Weights of a small GPT-style language model, trained from scratch on English Wikipedia.
Size: 13 layers, width 448, 10 heads of 64, MLP 1792 tanh GELU, vocabulary 16384, 51.5M parameters.
Each number is 128 + 32 x the weight over the matrix's rms, rounded and kept within 0 to 255. Layers, rows and columns count from 0. Numbers have three digits each.

# layer 7 attention key, 640x448, rms 0.0244, rows 293-350, columns 112-167
108129110042085185233151157101139114164103110120097113128141132151151133146154167091096145165167161074186146132173074128052122057084113084141117149172070092075139177135
120124139115098105096144205101184097110104128121148127130122083150107127104161123135095153161061100113113173147170150087138152116112158117155132201081096158132114184122
095213145141153160091053139123089106131132128135103108100126079105105097065138116114116166185109150136164107128142091074164076176202096140172111125074158109208116110104
137136165108122103183119081155051106092125135058140215101168145086139130130136123134134152121165134046122142198176120122074117139108076171144061124157175174147111163137
181128121092097135046159134085134095155151119189119142133129119152151110157122134108140089139181191103141138064105150125101113137144054165135166150147114109042130116102
097066090073086087095128066147046141076171116175173149111108120170115110102145180086114174142085173104094143115086118128124139124149121147149196123146126069102181137086
140116108120118119124149142146154148146150131173073092066148161113141186156103141146136109059105061141144169135107226123199147167128142192108082088146092064058121182168
186182109144154133141232115132128176132160112121159157084070130046160105131147118109095064181149079106113146156183177162069107135146152184130146163105184100148118143102
175095128089109164212149170152088208113146155133136141070152105132190160113139137136144163112184119219113110051127154112206107102109160181125146127189159125164144164129
095163104166083108217059148107154130082110123141084103119196101107088103159106116094173092144106147133172102134170091098128093158134185088089101039193116130144136092147
144151083140164107095107120141184145123114162096150155122217136157133127128091110194118190166088147037130089133157200200157120105154048163112130148170181164159184125165
134141092006116114142128151108094079134126095144118095141212113131156083141131111133011116184136123138111126075176141150133147091109193150144113108222145074142140148135
164128134073092154141137145122178090182069097174155099069157176146119123163130143063115152077255122093208105134092139099183097122113095156157119097133134162106117078127
157137104119085042121123189110149150110110168140172073059198147109094097119193178129117197114128112123112099152214141140104136190140108063142118141107144131087147043086
141161125140125097204208110136139191072141140157154129171093113150089085095151113091115147139124126159081070118104091105180118104142073102095181126154122075058085182208
184156104111194090131058140119087112025152147111112055075131109091201102098142127138128124145141191141155088129107140096130141165130069159140137092185159134124142081167
151160108112078063167108189169128090082125081125160101191154161132141125111136130137119180101109134118144130102120230174219113214137088128094188121168173155176152155099
111112156135152110163183113072119146093139144122152046116110137143063070145170109134101101140127144144112110141068123128140051149220101111099108111153103170160109136142
101104136170167127059148156070143106146130193150121118044104112156149159129141144092148109188104097083092144146178122119124160097117082102140110139141151127138185162122
134218148108132145126196144141110165129161148143104118136101200126136196126170147081088128174088109156168192175127103071142201139119118099073130160139172168106128123094
092097131065126066133153119151132131135212103167110064100147094056084188189110095110139123130064147066141144137120070102069254116143089163047150181110159154135095124098
108145111053131113180095090155102091138161108054191120172133139139106166122097149179171184096163142160111089090075137129180105075086193167150103142116174156082099099085
158136170133141142178123099120223124063204134121127067192132142087101128133103103163130178110097113072135064145137135142148105116110103178082175137155162130187157157144
145152136161153094141163067166119149132117120206143136177125112185162143134042146072046109105140120093129137157122073109134152128170149129127103115113092149149099089072
255088176085088112149101143160051191122148108108122151150152137108169093084105148090136133101085096122095138110118082089177185131148184056135088129113102147095170164079
117164007129149189127109117150051086154130146158125104098122128128125089143146148159106100196131134145113164117061126127091140191143089151166112056060113092102116169034
113156093116205139085072216130119124181101077145146093127152120121159119145080159109178106104158131168120135125139201122113137165113117142137154078195120060165103108143
127127094154146128122142088151128155141144183112067092119123124144162116126107141162107150159150170118094161157103147173119113163193152147130125149135125080078149160113
148119164153144162122129117111159125113120068093164112145106126113130158134142131116098133135151147105052113125115203171134061125131181124135155115129095141100144154164
119167095131145145129124120105108171074166138126152085135135114101099158116141171154190153143191130091123148133152086142105118179148167123121105164182160140144139161148
127129086098203148099168109192113104152142149114093083122103124158121114115176115146114135150094126120102122130159166170156111156154120130127078123143130146133137119218
120111179155150143152140136159130111176118117109152144140091174135123107136146105119134101128136138121136127132143183123100120133109127102132125107145103132111160051155
139151165123146140147137131101171117059077114156131132103159099102157140114150134109112099101175107148143114172160141113125096119120179083175099161104146134107135126109
136132148092180093115149076110164114104159082159146129097116086154146155110209133183136123116122152080092158180142166197139161089139164166104137189094143121152158111126
149145052127117108127131103144149138118161092160161056147139152106115147101144167068146203123164108129117150050155160162165160141170095140084098144098119159125077178136
104136131106075135099106086075109104128162117179122065091128054137132114121083094124143167176155104136107112102149121132115145140167133174104137098134098106125169143067
131080107095125118147136139177102121164128141134068137187142150114128107097147140147158107123198127159149126069112124164164128119159118146141105176152111117106098129116
143182117128136126178135084128123135163080149143146141152187142128182114129169101151089145122152102141125093154117127159149166123119098121115139090121177122127166140151
136091126164108119125088104104124119125090157114134112109107108064100141124129141152127129102180151130143154133192111111123101115184120140115155147117131117113152090097
156147084178129124081122160160112124123115177149185077066107138127117088101127157112163186128106169162095128054123116106111129136140118128120143214171123138123129139162
118160143114129157125083154083134121171067160098140148164099191098183152140161164168197116125154180121170143158114106107159155174212079112123115163130132134117135106119
141133132070177158107109130112151121164159127108073087126082127126147144125148139123148126127072135103139158160155163123143114141136104144115174113131061137123119088214
124107109159066074126160086138137125196145117149150219093121140128121167165085056092131065111094118099092117138101087140185049099064140159110160110137172188105178124162
138177165153172143108106160105176087101138148126182127093156148169142120164131126124129121098109141176139099156116130088079118146120169149163163094142105146171138073190
114178148161114161124182091100134151142095061085131072131149095118117170138191085147162151136167136125036164112087137161175127109097164132117105052142138148117161150178
112093136109083109156132144139102139144093150092106143114125172129133111087149100133140127140108136128133104167192143127113108160188082142117049145185115134100114079081
132110188155170130098132119159164108210124129124140123148086135138114153160160099153083111113042133107102096133131142116078081128159149105144146136148132110099153055138
121136147109186117106113117142131152158123182125137153084112159123145089172143172123113127143071126138144149140101110079107128144030137136134196087163127139176140087146
118153177119161161117113153082142110144135179080118133132126200142124147147161155089127123113160084158142135166105097092092148133161109083126181122159137104184111172139
104104122172128119131163137183114158133133119085131149162142138111133143127140126074154132151165118132102121138144159166181115137105100126120141121122109147164067158147
115136121161140138139103122122151101136085144166076141096139091167151132148118088162084114114079094107121121089085092119111179137056183154143149081086180108156118153133
117106142124089144113164197150115132125155151102117135143169084149102150137110116139135120110119127136104084118102132121167109086132144143117100156159093140110114114138
125120156126104157098077118069163064086107082145105121128124087144129088159143126133121107149131106118134152163171134089082158140148134187149100117100107107123128152106
149147146170143136122114124067114127143104123119141149086091146119136102148125175184103092126116167111117146110117114158134063123096146109190191102057135106099170114117
114119079142127136149163153103067075177066140122076136143109146158095148077132089163148135137119123123095131115122130144183128138103103112105116141139134188067214141141
138148144150081145128110148124130088169144133143167115089101119127132127127117121104109145128109096128120119119099151159132183116136137158141141092078125102101120154113
149134116173122099166106143125129142126136120095139134093130162175109114152086105103119139125154143150137108119145104133080099120151151103130083117142161127123135110088
117099094138124160128123112131116093074186148123132119133138113110110088104131128108078159094205108093106133129146120108140176101117119138130084145129128162124109206116
# layer 7 attention query, 640x448, rms 0.0244, rows 294-351, columns 112-167
085115111109166152078138112133219112136074143126102103115096082113130133122201125132112140186123117128140136126162142157098130064081145166098127155069132224141173099119
106220157141133155083091138096109105073134071144118119097097125118126114123163174124102155131149089162121071139121131154152107149164150180158118136109118136131197123158
079150112164130128166132126143059141199131151086142183096135094145179115170117122150159137075112145058127166140145180143072187130169123128110120133200196197130080124170
178140099132088144140103163079116109173054146133094100131132143131143157134139130121054113075138160166120176143130134097116131111120078153104201121116094063124151192196
149133122091080107097102119195099113076144154157141136064084071162150091117133180106126191074090124167105151116113117125063109152136074162093221152132097156103123106079
174111095087112146140156110134147084231155215174130094129143128084067135122129148167157131103081120123147120079121136143174142136109087164200079128138147128057091159149
124131120098172127193210119139175149107051112034118178112114133142154078139139088154089121149115159141136189165174066134084094174096149148081103157174194120174049088110
140137168143117204133161061092151165074153115107149134133141019068093123066036149144130153158095078159119163060095139125166077101142134145132149092155098061143103151191
063197082095125141184083097077177126098089112179076096078168122085139126152125220090160161064165151135076098130220135113141155154123157124100162080128183147146171182190
147108102123110115082134095122096134063082115166116144088193114146139142120095147140093164075152126122131130145155175191177200100202091128100189126146145095143159150117
133109099080115129061131150140109136062140153170113125100136096141152135079185136156074129155128193118120109087123154163160166123172166160171091077166149167159086210187
135238102083142179156097169123147099121120154153150070122198156090192108151156132076108139120162134125196120116070155126138074119081134124109136110161203110086113088119
124149130070128106081143077077139155121092131164169144077205121107106097139199208166094141108107102100194091149180177124126216142167132060190144136066132133104105093159
124159118139127109131167182136136175118180094153105089196101064059095118113103141146179149121104050177115071086072111114132102158078156104132126172151175154103113130182
200166139076138146119076124117133210097181145124129076127118182124193046091130160156217110101112136138157164150184175102117146104155159124193167126156142144096121101147
165217124145184096151118149187075171146177216145129101143109125109087115145147090150133128088154200118147132083094143133210104110232112098161086088131142117149166148133
123172171085130153110140072122115084138157138205117129183090071143094187125060100111085140159078156142144196088148173162073084150171166156077159129159091112094062109124
121146087096111104059095102043157067200062118106174113138080083144174110118188123121151119145109098152100134132108128162095152125156116181168043151168166124109133143135
116145127139111084137169093105146102124120164131142123075133140090084117119190119148113186173051149167052223153114124106080171070130093104095138145122134154120190130134
099103096072111087110234159133132078145108150130138142060115128079086090127143153130131093123112172149097138103123070104085159126144059131101066139093136133124106096123
083089108103110116138160131152163080089151168128110093128200119107196091130158123113139130143144137150128144047080099167109136129082078113159091152118179124121147094194
145175145183131147139185085126161107059147157170135116171153106097087134145121105078148152057172132104138056193164139097153084078150070173078136158121091125200119154108
189083178109153103099149108152163201197091205161098177134127087141141080134058117074083121101137101158133114130131104162130169126124154131120138177169094083172093124140
182068121135135121125152098177122211171160134078162167146091140100126107167121170166148113108119159062126179110067026152137107147110102111104083105170094168085192125088
083117055122165171186092150142103095098096094171098094113182164098112140110155127117123166158092161142101128072096153145159112195145080152159082085045108114112094111043
097136096089117113119167128140168083170146131131178120136160165135255068154124108129157106176089113182149126091135148147128144134144158186122139113185144076156121127126
107148118096137078120120091148122087171167151142105079146109184149164173094121145169125169177149147101138150127121217185139132146150095142094093176170108132077120162112
144183130157078145120120098103141144146126115106138109126153161149113135108134119146101149120124137126077150159125155170123092111126145143191135132132180105066126130164
121156114142134196155154130121163110110164163163117105135119122149119128146094118114177154137150165113106074198101153136129174174154089155144098167153135052117105127118
096164104137143136133072150182107072138158107122113132132122107158122132099093127120103084132106202121201050090122100101148087143155103153174122164163108124103094119168
105143141105113146127141140144138172097150158117151125121131088100117145143125094158126117126096101110132144098136121177140109075109161106113130030091124122107118142153
106130127126081115155173152095103158074175130129122146120133105054123070133146084066108152089090109168152090165157132157091130108083153121128153129121130101125135159108
126115101109138148124139105106147125093150132134101121132074145160142114127131143125112157157093187159090115136136171177126160145090110142120108133136118093116113133095
116150152135138151125109124147162134116133149137115112110150137136163121103137101135148151153195152105099099120106134169157073134135108153124084114099148117103126146100
079138138108120121083139086133107110142108111123134078131112143094178134137138115098127131123183163160133111109165128119107202142177144116113134102097089133127148132089
151097118114170082119170174115117140130123155189142124125140161121120119096106129152132126113142102111115151125117146132170169073132121101104126124148075130120129125134
135112125112163096123137139108139125130180132124115110132130126073172129173097164078063167156154128116116098135139140137138170120142152149112147095175150147151156189117
110146142151118207157147113146149155075134152128131107111132124091121091158100101118168101083169141114085133133139107044120103162151091086148091156082157126121136120164
116170115126131142085087131197065161148076119188122100119170101197134147127117125159176136090123138126173150121108089127097142081155122120110167126111071128104117108190
150129088106163174172147111118158097140120146151142188111117176066176128130113110183133150098155082119127108156100152096102159102193116124100154092130130110124126150095
142151122105146153129130163129131098124161136107109146121084131133149135147120099115098139127088182098144108140130097115118087098097130130143122095104124124135111067122
064087149161088100180162140158120170163150079109169166141126101137130149135117140148103106088117130131078138070137111137099083113107150169095139127130129222135137113183
142175130160153160135109115119188147131114123106198141163105112140138125163172141124138071123128100200130085108125125133089143150137108193166144109167122128123091108164
154128139158132195093181059122129184121126103081128135123200118076154144133141122107154158178108141161089106176134115134100094103117179118177115111139145109063150133110
059152145099093108136148149142115094175152173132084125147144180119136149153162143132132115142137142107139130149118162161123101112131115060110083184152088146098077115159
137164144113117134150086182143118103180137097114131176148073135127081170154159074119111141092129140100118113134113092121079103104122096097140149162119102103131125089109
166138137138159179146124152131125173146121120149157114154089102169105135197117131122174148149122157131140169112115096114094125135094091122149113137111091128160072084148
123130143112157157103135145096163103111072177135162160128105175099089148135157108135140106110179097113106141153077117089167148126150161140168128143109082059145097119127
138157138170130119139129144125108104180142130117141112106156118082106117143161066140064079129195131156142138128093173124162121112160121122130120163104109137117166132124
166131149117192127142095112125092130124081109122121196125156152161183130140162161131124132164113120118126121126125147084121187171122079155168144145127143104194134108122
133113117108154088080160149132127126126158119115140114134129127151097146123131182134103171099116165135144165129159116150137110100139172115113143162148107172100110157123
108119126119114180168129080111134133124132113113137113135130134108182156167139087148128112097182122124094082133140119138092180133185143148165040083104140101130136114140
173114150140122169194105129094130142165138112107138114157162132120106113162114075155146131091088132129136152148134121167099116163150107089177145123085140094076142124125
082138133075164132146111121159064140095102110106073195129130119063118120114152159141190140119068158141087123124120126143141128153101164077129140114140097110120079095128
116154112132109160138176152097119144141110147159146149116143139127166145149210103101127177090153094144119147116101151115114125153224125133109123100100138089141125120100
158141140129053126108133116108107125122142161125091096116141102152051100132130159118169123148098095110140144115138105133140087157076156098133133154143096133110123144216
178082119180102136144117091137106146126116079127085114119144095147141108107164146125130148104148113177086161134183094092169149106153141137147095082178174133146127139146
117101107173127145137139164153150137137139100089143165144133147093117164137122112102131099098151118156100148128105130137097079132160125153109137117091117126079125112110
# layer 7 attention value, 640x448, rms 0.0244, rows 256-319, columns 112-167
055135183142155143084231147078125174165153107068142123151142129141127118165090114158143199143148135196137131079049130109066200147100081143129045108160111160201224061179
151130142117169142107124118114108165184145175139136142123126079177128091125094137110094131179117107110165119184143130080172138112135118151147126082073211142141180189038
099147107028145072101147172144091110071144156161185104120175083141151067076108147144122177103086069142158146131109095114215109175151075109092128046106113191124109183054
147174130118152151161113161092169145111116190132161149174135191165174146082119159156195125095072105119104180121198117158129077100183101156144099155136161117105141114103
112131116099121097104130085120158081084158173090105129153195163100120148117151172139094159138129132123099107141136092176120164047125121100121127121091140064078078058111
156216106117138196125094142220177187132126080123112155143164116125160125158096084155158100117151168064143087167104187207145150146100139136136121091126150125138100178131
135106121125126163194144134178140140157162112171112137154116069130167104129135134071146111188083162134044198126097123129054123122178011128104118127068166075133168129179
156117113127201153085102164191105115094120165096101092110165104150116113059111125134076148117171101129076062134222127083109160150139143123117123110152070124148159132092
150169063111161132149104181113170116118191088053209196176127183148061155112144091078070208192134200192139144118121075089154108178132156044140141096188110116038150141124
119158220152120100130135138118109179056107161156116127153065074211076137158091112115149138123147165126188125054098076083126097116104132142164137080099106117138067155102
197175131127139221111095094103078137105121106170121137006160145122101096095169127179117147135154081120124151121054165218134201126122117115122125139107074062109087146126
062116156100123127116131113210111119124178079106128110154072127115148149161090178109199132137097111089113072139045159191083128085129158138079207112119185152111203170097
125129098104093069084079074145135202176079141155144190115161086063097182145171107157135129176155126152173153060170134134130142092073084124230121059101119123167150155182
103110128155114109163149130161115093152102065164053114089151151073123190078119212101119175123152091113100126141128110115154191095129167134172068168190079106143096067151
106147178073131168159183051108135147100174071144155040083093188152083066170092209094124162091164138176115091121095096174068145120114134098172154128078171143155168121186
097163152114115115156138102105150052172093134146135128181127088082174081151135129161145126083146096157108112137191157090139154093137108139162107132151137137115114127136
111180171063129120174091104102117166099115131127158149114083067144120118104211083125143065116135097137071148083177181086074087148157109160138197155101164139179115152174
063151158168119036108162130159145174123117103154136143114156096104086137145136088204119081124084162121068109101108144183118171152095170115153107079086104148136111157139
136135130176115215046150024133098137149141186120174132104139109154123171157096122151093100101096086131148188084121107106132121092173118121170126131140106130130114157117
049112155085076223167163113083090169123145077110098137138159173107152078104101174111121076119068124102091094105098150127089174175122198156102175235112076147072153136118
125095073155210084161120174178146098129072154158105136067152145090095130111113130152136201086107141135094177152160135080148168114100079122119120117119151131184113136182
080215185173134145175078158167090143079064059092120204058152176158086148131049114053063154115120134080132115172144108130164152140142114126184140149118111112146124194120
114149135201194146143076047105059135138167158129177122098140097068154130140161129113127141146168131080080118106112142094125157112132069083115078111143115190104178158150
133080098109167068168140147118129095125184107094151163133243073148211146111102137169147193113140161068132138108142089100110142034180080148175137041159212148108148132138
181141166076120103174068096101134151117094167132103085107130116133097108083225103107143126095177142129093231079219183149113113163069128115123185185087175185136214138059
062108090165042104203133168105122029039156059148166150110135144126114126119138141096145143054065147104105101152130069115116093137134167137093111124148159153105139065204
093142034176119090105074073212133184185108101067122144056111115085126099099136097108108189108147105128098140164122147160161080121129051126092159103136103193141173142134
142135145140186111167132137010025135133071120131177109084117106075094161185128149129103167120255165097111116130113136153133199145104085128125128129166074145170141143114
122183170172180142170095164142090160115127139138121174097103097188072116085123120149150123124168145120148112114146132141095100077156127152192112150132127080098109142187
103109113122039122129198144175090098102178233137037124108088095089179168047128148128121109114121180074137154125147165121126133130211180153120175166126130118116138135132
100137146204053156172112102150174154133123169121115134147188148159125017149138144144076119121095063190171105080076122077081098091135151140073133172107069151118104039212
144117102148160117108096135147131117172142243144058130149188181127145107174146138134119068171083156081126159167193145134125140161114156078169078147128183149133128158136
108146026149127112153045133163162093142148165128184178036125125220111146196216113144090124088095143097058076129116126156150127124100083142120132166103120151131145184155
126109093120154131101118077160140097131127151159135111150149172100090112117143092146078150088138072136137152115098153149063122235095109101139122142099106094189140090161
112118121170107183136107128144095137170090063082151135116084133101095157124101099131144111078095139102178068127125138199134126105125108097169149153224077162179166120119
138115225168160112104169126151110159179061144104112098221102091123140195075113146072090125105159140152102153081166170113090186128120041158116193110155099125121134206118
128155099056124134153140148136098160092133188154138161128117201111185178174107138079148182132173139172132109040133129153000124127112033129134098089140131154177086109111
140138105113080126140157163106171056144082083095117114178093138141100143133132129129126173072172104128147116175135199192062113184131139137135129094082130136083050141124
110139140136069084121107137090085124103137117130041069122111097111155121158137161086124039065144185108131119101088101120226059208132088068103160117130111107170028095200
114125161051101085081127046165105154087115191081092170170124187165149116118097072040129139137098115177108119166170144150141125099140089117157069112149110121118121128112
081173174209091039122137138210151142134166223184142144078065203179192134192223147085038125133110175109185216129122184077152129084162173096037118120092170164119081082108
130126142172158134154070097153081086077104200126114091103149114064147147097068140129153031134061133163134163127127129163116084104146137072157185117175105124133126126136
153093097076028105092103123111117135158121122163096112154070121157104164116144181114129148167178094194068159097180067142157189123148155101150116135072097071102076138104
158175101147113236154107115130099180112183088133090170126098132103118137125101121120160142077084133094097123128178097122082127106117227080165110150176139171045156151119
147115198043150159139093214163123059161129087125172164150153206170137091104105101167133103169076098095144069091149144117172175148201150195067125047120126124084151185053
053146068148181066124088163161164100129125126129130158109123127159126167118093114133112133027107147120142104138118098110184115113097166130095119079088110132189127071141
111166153107228129112115212157087119089087114154128048106074129164132076025127171102118074084116073190116098169075149173066114117151158255113197111097126105141035161107
163148098108158057146093134070114139143149104115096114102147129085113103146128072151133079123135151146152127107196143101113142153181191082091182090132027148146139139192
144104112100121167078120125119125096149101151113107149168139133072175140120114177072134176117085093121136153151123080092125144113163124028228149167130121161165155145164
178101111083148181052122113166179080166143117142190131088112062069115101108049149084095125133137111154123157068108120037149154130109177085112172166079110071135155161159
126130127130078076072178195136129112123194133140136133133087166108157123098153214216064132082096149055137181158136132155099126071160127182088139121205108109096175078131
100097144128112095168095178129141157176106153073134157155075114068094089060174105111114104116128143119124109111105143116116121112118163200161185109054108169132175099184
119100124164128155102146144176137139103154125130065149144101120230058104195121149174132111137137136166089114076105113125112101094113113078190083137107122198097189098150
119085143146071049134095167100174127119087141143059119139124104051164160116118105098154128148122061143139077201059136091179209114144148140100047093066169119131112152120
084150146134097074096099118137184083150059128134089080141075153116190089122140170111090134103111131104105205144122147114125134144112125048125114150104170126148192128144
194198188121117205123092166091117129117111168128157084109147100158116094083122128155127086086142106152103145168108153165084184052084126106071088099134104192091109100142
145208157174090136151109171114134107098111162171115177112172126120123150117124093157130164158160157093165144144124110114086150122071086120126094144100108163180138146083
180198114102089065079133137158182075093090103136093196043120105155038064118126127138120153200140176154174107160161191104073142145129146126165160072131121141097134162194
053175164133142165113119161135133129095117111129090103104101187171072083143151087127143118101149203173133136137077117125255112125169171088133059124123155214144078078173
170128129169069117147155096110103177155156126114174154103128119165056095177123088176060081162210154113106078164119149127109111138179143053160092131138151121116116155094
193143175096097136121110082193129173131167176139077121077064104146173128164143023156090137128148088143156136107014136184055092065027064089152099138170111157145124131108
140126131141168135102125088163161139103110082175175117081141106160146172132162166131137125126100106141123170101203145122180130135181222077102178071150105206147162060111
110165153140085078158119183159097059173104127118118120120126238157127218187093150135129130100145096121096172156067160196084138069152066143129078089204173163126146232136
099077120187060146177132109132093162148218082216143164156114113098068113140161130131131141177117166101147133167110137149081143173113055188129165116136113176104116092147
# layer 7 attention output (transposed), 640x448, rms 0.0303, rows 256-319, columns 112-167
147171108153136100118073163096112105175058148172100148170145151064127134160133110123104059101116118060180110180149152091146133127094160101153103132083130093100074131114
111025168139103088119092171147127156122074132159104124110139134054097117109163064133117164097161110089080127127130085170152175156151129102170144084108134098075100104109
158101122203119204128196122101109149127093129080088135111092109152164054124177095124116105159173156098110087105099144150101118144199214165115134186139126109051152141089
118149088090139141089123064144135118091187070144064132072119076216089139126107101124090149111123120138179086114138105175157139167114159116116131122160130054156153116083
192157174155135068194155146149138174149154166155153218115147131082079115137073086080106108072165148128139177120080150100186133177231110118084184148169092148148103106134
074130111139123084114146111091113090083011098168178147118142143145130133104144161097102167144085122186107130093161119067114146118206118116140138165142125156128068096055
137168108096141108065186132077160018039154139140137080101206124115179101119110120147158117122130198110218055085131186087209144094136123157183137100123146139094149127197
112111138120073099160245150060079159117142114197129112159080109109140092136134124179182159151071100129168177093073103155167122123141102095133112074138121168124068103108
134066131125111141117114066152078136129084138197035157156184090132157102119074138169232044136181144172151146157105153092074147170138114128096133176080068115154103086053
169059065112091164048104127164048134161079129112115118124188164053116117121138131151141090126122167147094153141101115177141176120138145132067156085109130091100178170122
048068103123120032160071067133148111148135125103183116186093048120170120153057071108119140136133167151132125120141054108096124158113150079086195182166167166187165073095
091116114129085163089044206104085131168092140166126162063135122107107114131161069126130162123111086157119137093155150104153126168083143079142077151156143154100102047137
131165148157130159092189112162111141058114180132113119110112090143129156146151110074110151086066096122068154169090128020134166116112103128071068129108181128109139093087
130097103154116129144109138057127154111152129105049134159153182086149125148142075110084146155159156082128082146134142195193061137104114117127209076081140142204166155141
175097102203183134172100148156122142167149156141094142145178049103164179110162105112119072100151116148097200175069139093177112098169096142131145124100057128110157224130
184111102156114116083045144168152233080075158124140112103105090134110204061164089119119126168122140065123160124110108103148126103150172159139163081134136152116121179070
213179130081105085065153132111109106083178165122126085104109151145171144196130092084108136147121139165122104129105098154187136155133119160166050133136102062094142154118
145108127083130159119187169082137152116135135097125027173120095139137126140113176108106131126106083160172145168137162180116012107059110179099118149165126095156136068107
164123136197120059133079198148169157068096143160049100099115050214099108218138099128092108119140185151164164162181147100126037205077138133046197179105113105136145113047
185172145079062098119080137127208120197118109096092188160094167098096130155173107144156161088058107134155208133159106116129130119108157170099165067170107177119181132169
145197166157098115080150151078149143117174031104050097161134120136143086111126085141137102108108135139146128126136115195133094069098118139142147135147128130127167114114
149095190112142127067104121067092113164142126188077127136126131087148147095137133174144139113141150161203168130124146123089133040155172167103106098196180117153172131078
117115080134152135136174151054193103078117122123128165167157187185154128161140094112140137110128103168142130193145101128204121025152159159137065065130154095148139181175
164163119140132176186168126072165119172105146162153106128038153081068138180133084071141111117054192152139124172076170070071142158144150131125095132122092163056099098099
060171086128114103070122100119078112161176132139118152139079127085143170189106135094106108137070121122122184152140151156140170137102135102093086124154158102106081106143
151144145150157164064114117155134158178114127078085154100133122127095143065076146148095132171134109160150124132112087145094137130102104204137086089157119153189154105122
054152101095112168122129123092091057118165105195045070128171074128091148108095107118120091181122107106088152127199109081092084173134131093123070176097154123167160143098
103087120123120111154180095174135190143103134159081174215113112100112116083074086101116098149202157093095182115112164075155051156132151107071080142157103133148072121104
147057111089076121031190130206131088127071117162112140124140143128168137097099108108067131184143131094115155098157134135157099097118134138156151103159086180106121128107
158148145108174126146067132091149077086098099121146148073178144199165126081163135122100104169080106164082125131143133145162113164139128057143173100157163082131140182122
167123129160190105102178159142172118083123141163136235117104179121071191173101089090163136141097131012135125175125092161071202151108100128151174111178116119157081127089
188164155152112104143109105132130138105070082126187175137041099092124083171094155157133150153144085168169122176144171121129084080186114160114195122101162150115173124099
114158178072152121071152136109130136113116104111061140166145146133166150157154105063106138177167100128145187107187104143105110137135168110101109164145070096157062060152
135138093114128094147168136129109185147147067059115206109162100102145143078105134160128083225165141131100098149086164142118104089120164164113069115172179152154093195115
125106128058144119132185138119153148057126128120130108128141087104146096175185158113144117136164140091039057098085044088181054172124180177085094073094117145124086112149
129129064129127153123096134043106114109170111153153071055116149172109097146112138117189123130126208091164202120064090123208100132127112098179121082151123040111102160100
122098108136130154072068135124128095114080154165127112106066073130122072122135076163079133172057179168170156154099145177147140170161208091125153171151117086084123115113
047143154155117070089142133098111158080126172123188123138171108134095120081139120080150098092064102088151072080084053139148114151190131154127118229108117097165179157090
077100084107160130087093110204096108152140084102202195102125133217150099116158106185083155099104154151191142094145181138050164146121160118146104136140097103169146189118
153163118137137084123148110104081127126071107231123132134118127119205065085166162171040155148133050118046164090134141068131176117149174103119158104080201121141119159107
123127128090089163102110145166101161065140068104077155131160072147103098114067114157192126196108130124069095114233142208059094115052153097161171122188113106124105163219
093112128135155149128110194184159115117105126129169135127123121111117082105135143099122165128162058094164168077147135142147140106162150157160092102136110108156111105114
113173126146181142121168133192103160085110144152107088173132127152076045107120075143104135117067063130151138081154179099134086175127141112095231066184138161171203126082
099160126125112131123119167087185074146134108192185145086189166162118099110155103156109057126141159085197093109117150090180078097084089182188125106095117140142120105182
152109142141092134155153043134099091044094101180104127119147134074119129153106136115111158155122202192160205060078136174166138105166212100103125151104140115149099134128
050084109093149117091191152149083193161121060097121088111091137081140119155162164085145124240155137127111155152160174145052134165148180116084117136123096194100071174069
138036111123153095097141073164053099114078107121164084046159179086187184085125145116203157054080105077104188182083121118140113127189123120053085130141160133109101180143
103083104183140137132150053160098092085147144129168126175122108099114118147170140203180127121123183158149139132098102146163147178144063108162064108122207167153109099025
055139068144108165178149162204126158152124101088089138122140091128108127165119061143153152188137124119120130092163174158126076130149131178112110155091163065099110134119
066159112189094095241106113129100132100087162159117164145111122180152179067145113106143143171183125155127118137151182130123081179131069112174156140143100146107074118165
097077149151148129183064112072109083125078127076094126106143089141151094134120080117206136187097064150117064128163090123092135150147109032112093119045140133144129162116
091163160069167157077179114120083106169172135167069114137133141148116164115073150147235111143071131116129085208115148128131160217094071119070134091158174157112099113154
092183116135085145142139093068122158215155151124132130082206141068154134097113076088071095110151150066164122147150128106176159155145139180096131110154183101180112138082
112138088184164162099100124124046166076059129127173129111149123078177118135100150113129160141235177131164139149174142184011106188153130121088124137109141100124234108110
142188101118090105151205182161061190119125159146111165146114089128082194159131078134151123089141082075136077067170123145144095125144158120136122127144110134154013179105
094126182142119030094113172149097182125107180135193099107101147101104142085119217046156152145122150082104132121119063100142084163168117136141152155146172148125098166154
094103088122153089218076117199136110151057093085131209141116119142161121110200165141106116188114134078132100128113128182093138167111167120130150140135099162106051097133
144098164178163127122152106105113165167143114091117111134111118093099157103114070125119073120118083122070094117094143206180102168116069197068167167101121125080089145100
162082109203145110093100071139070152152087077145148140183140152084158111190080130186172106114152061132088135204163119084117109070097072159123232173082105157121126103157
094168086128162137155172168123129091139048098146083175160149171129152117108181112137091149121105110096091105059125137081121144123092088180120135189126188081170190084132
124099110193129122110132132160151092132067147142142120152121090128146101148073129106106126179063157133099135157143091117129129085118180120068140122074095097124087132144
167212114110106167134147058168095075099244092117117064117154107155136135132115159112100069170153129154096093106146106104120108140107081135151114106174150137145152139128
162137093121144157187116086115165145076094055071193115167098124059161064127182134162183106094124124180138162128164076064117118100142186078093199154093076100121113115120
054144157119226167105134141115182094107117156070196095090189173169195177149132121096073103070136140153171146133155138062118096048097119193153099179105152140159198118131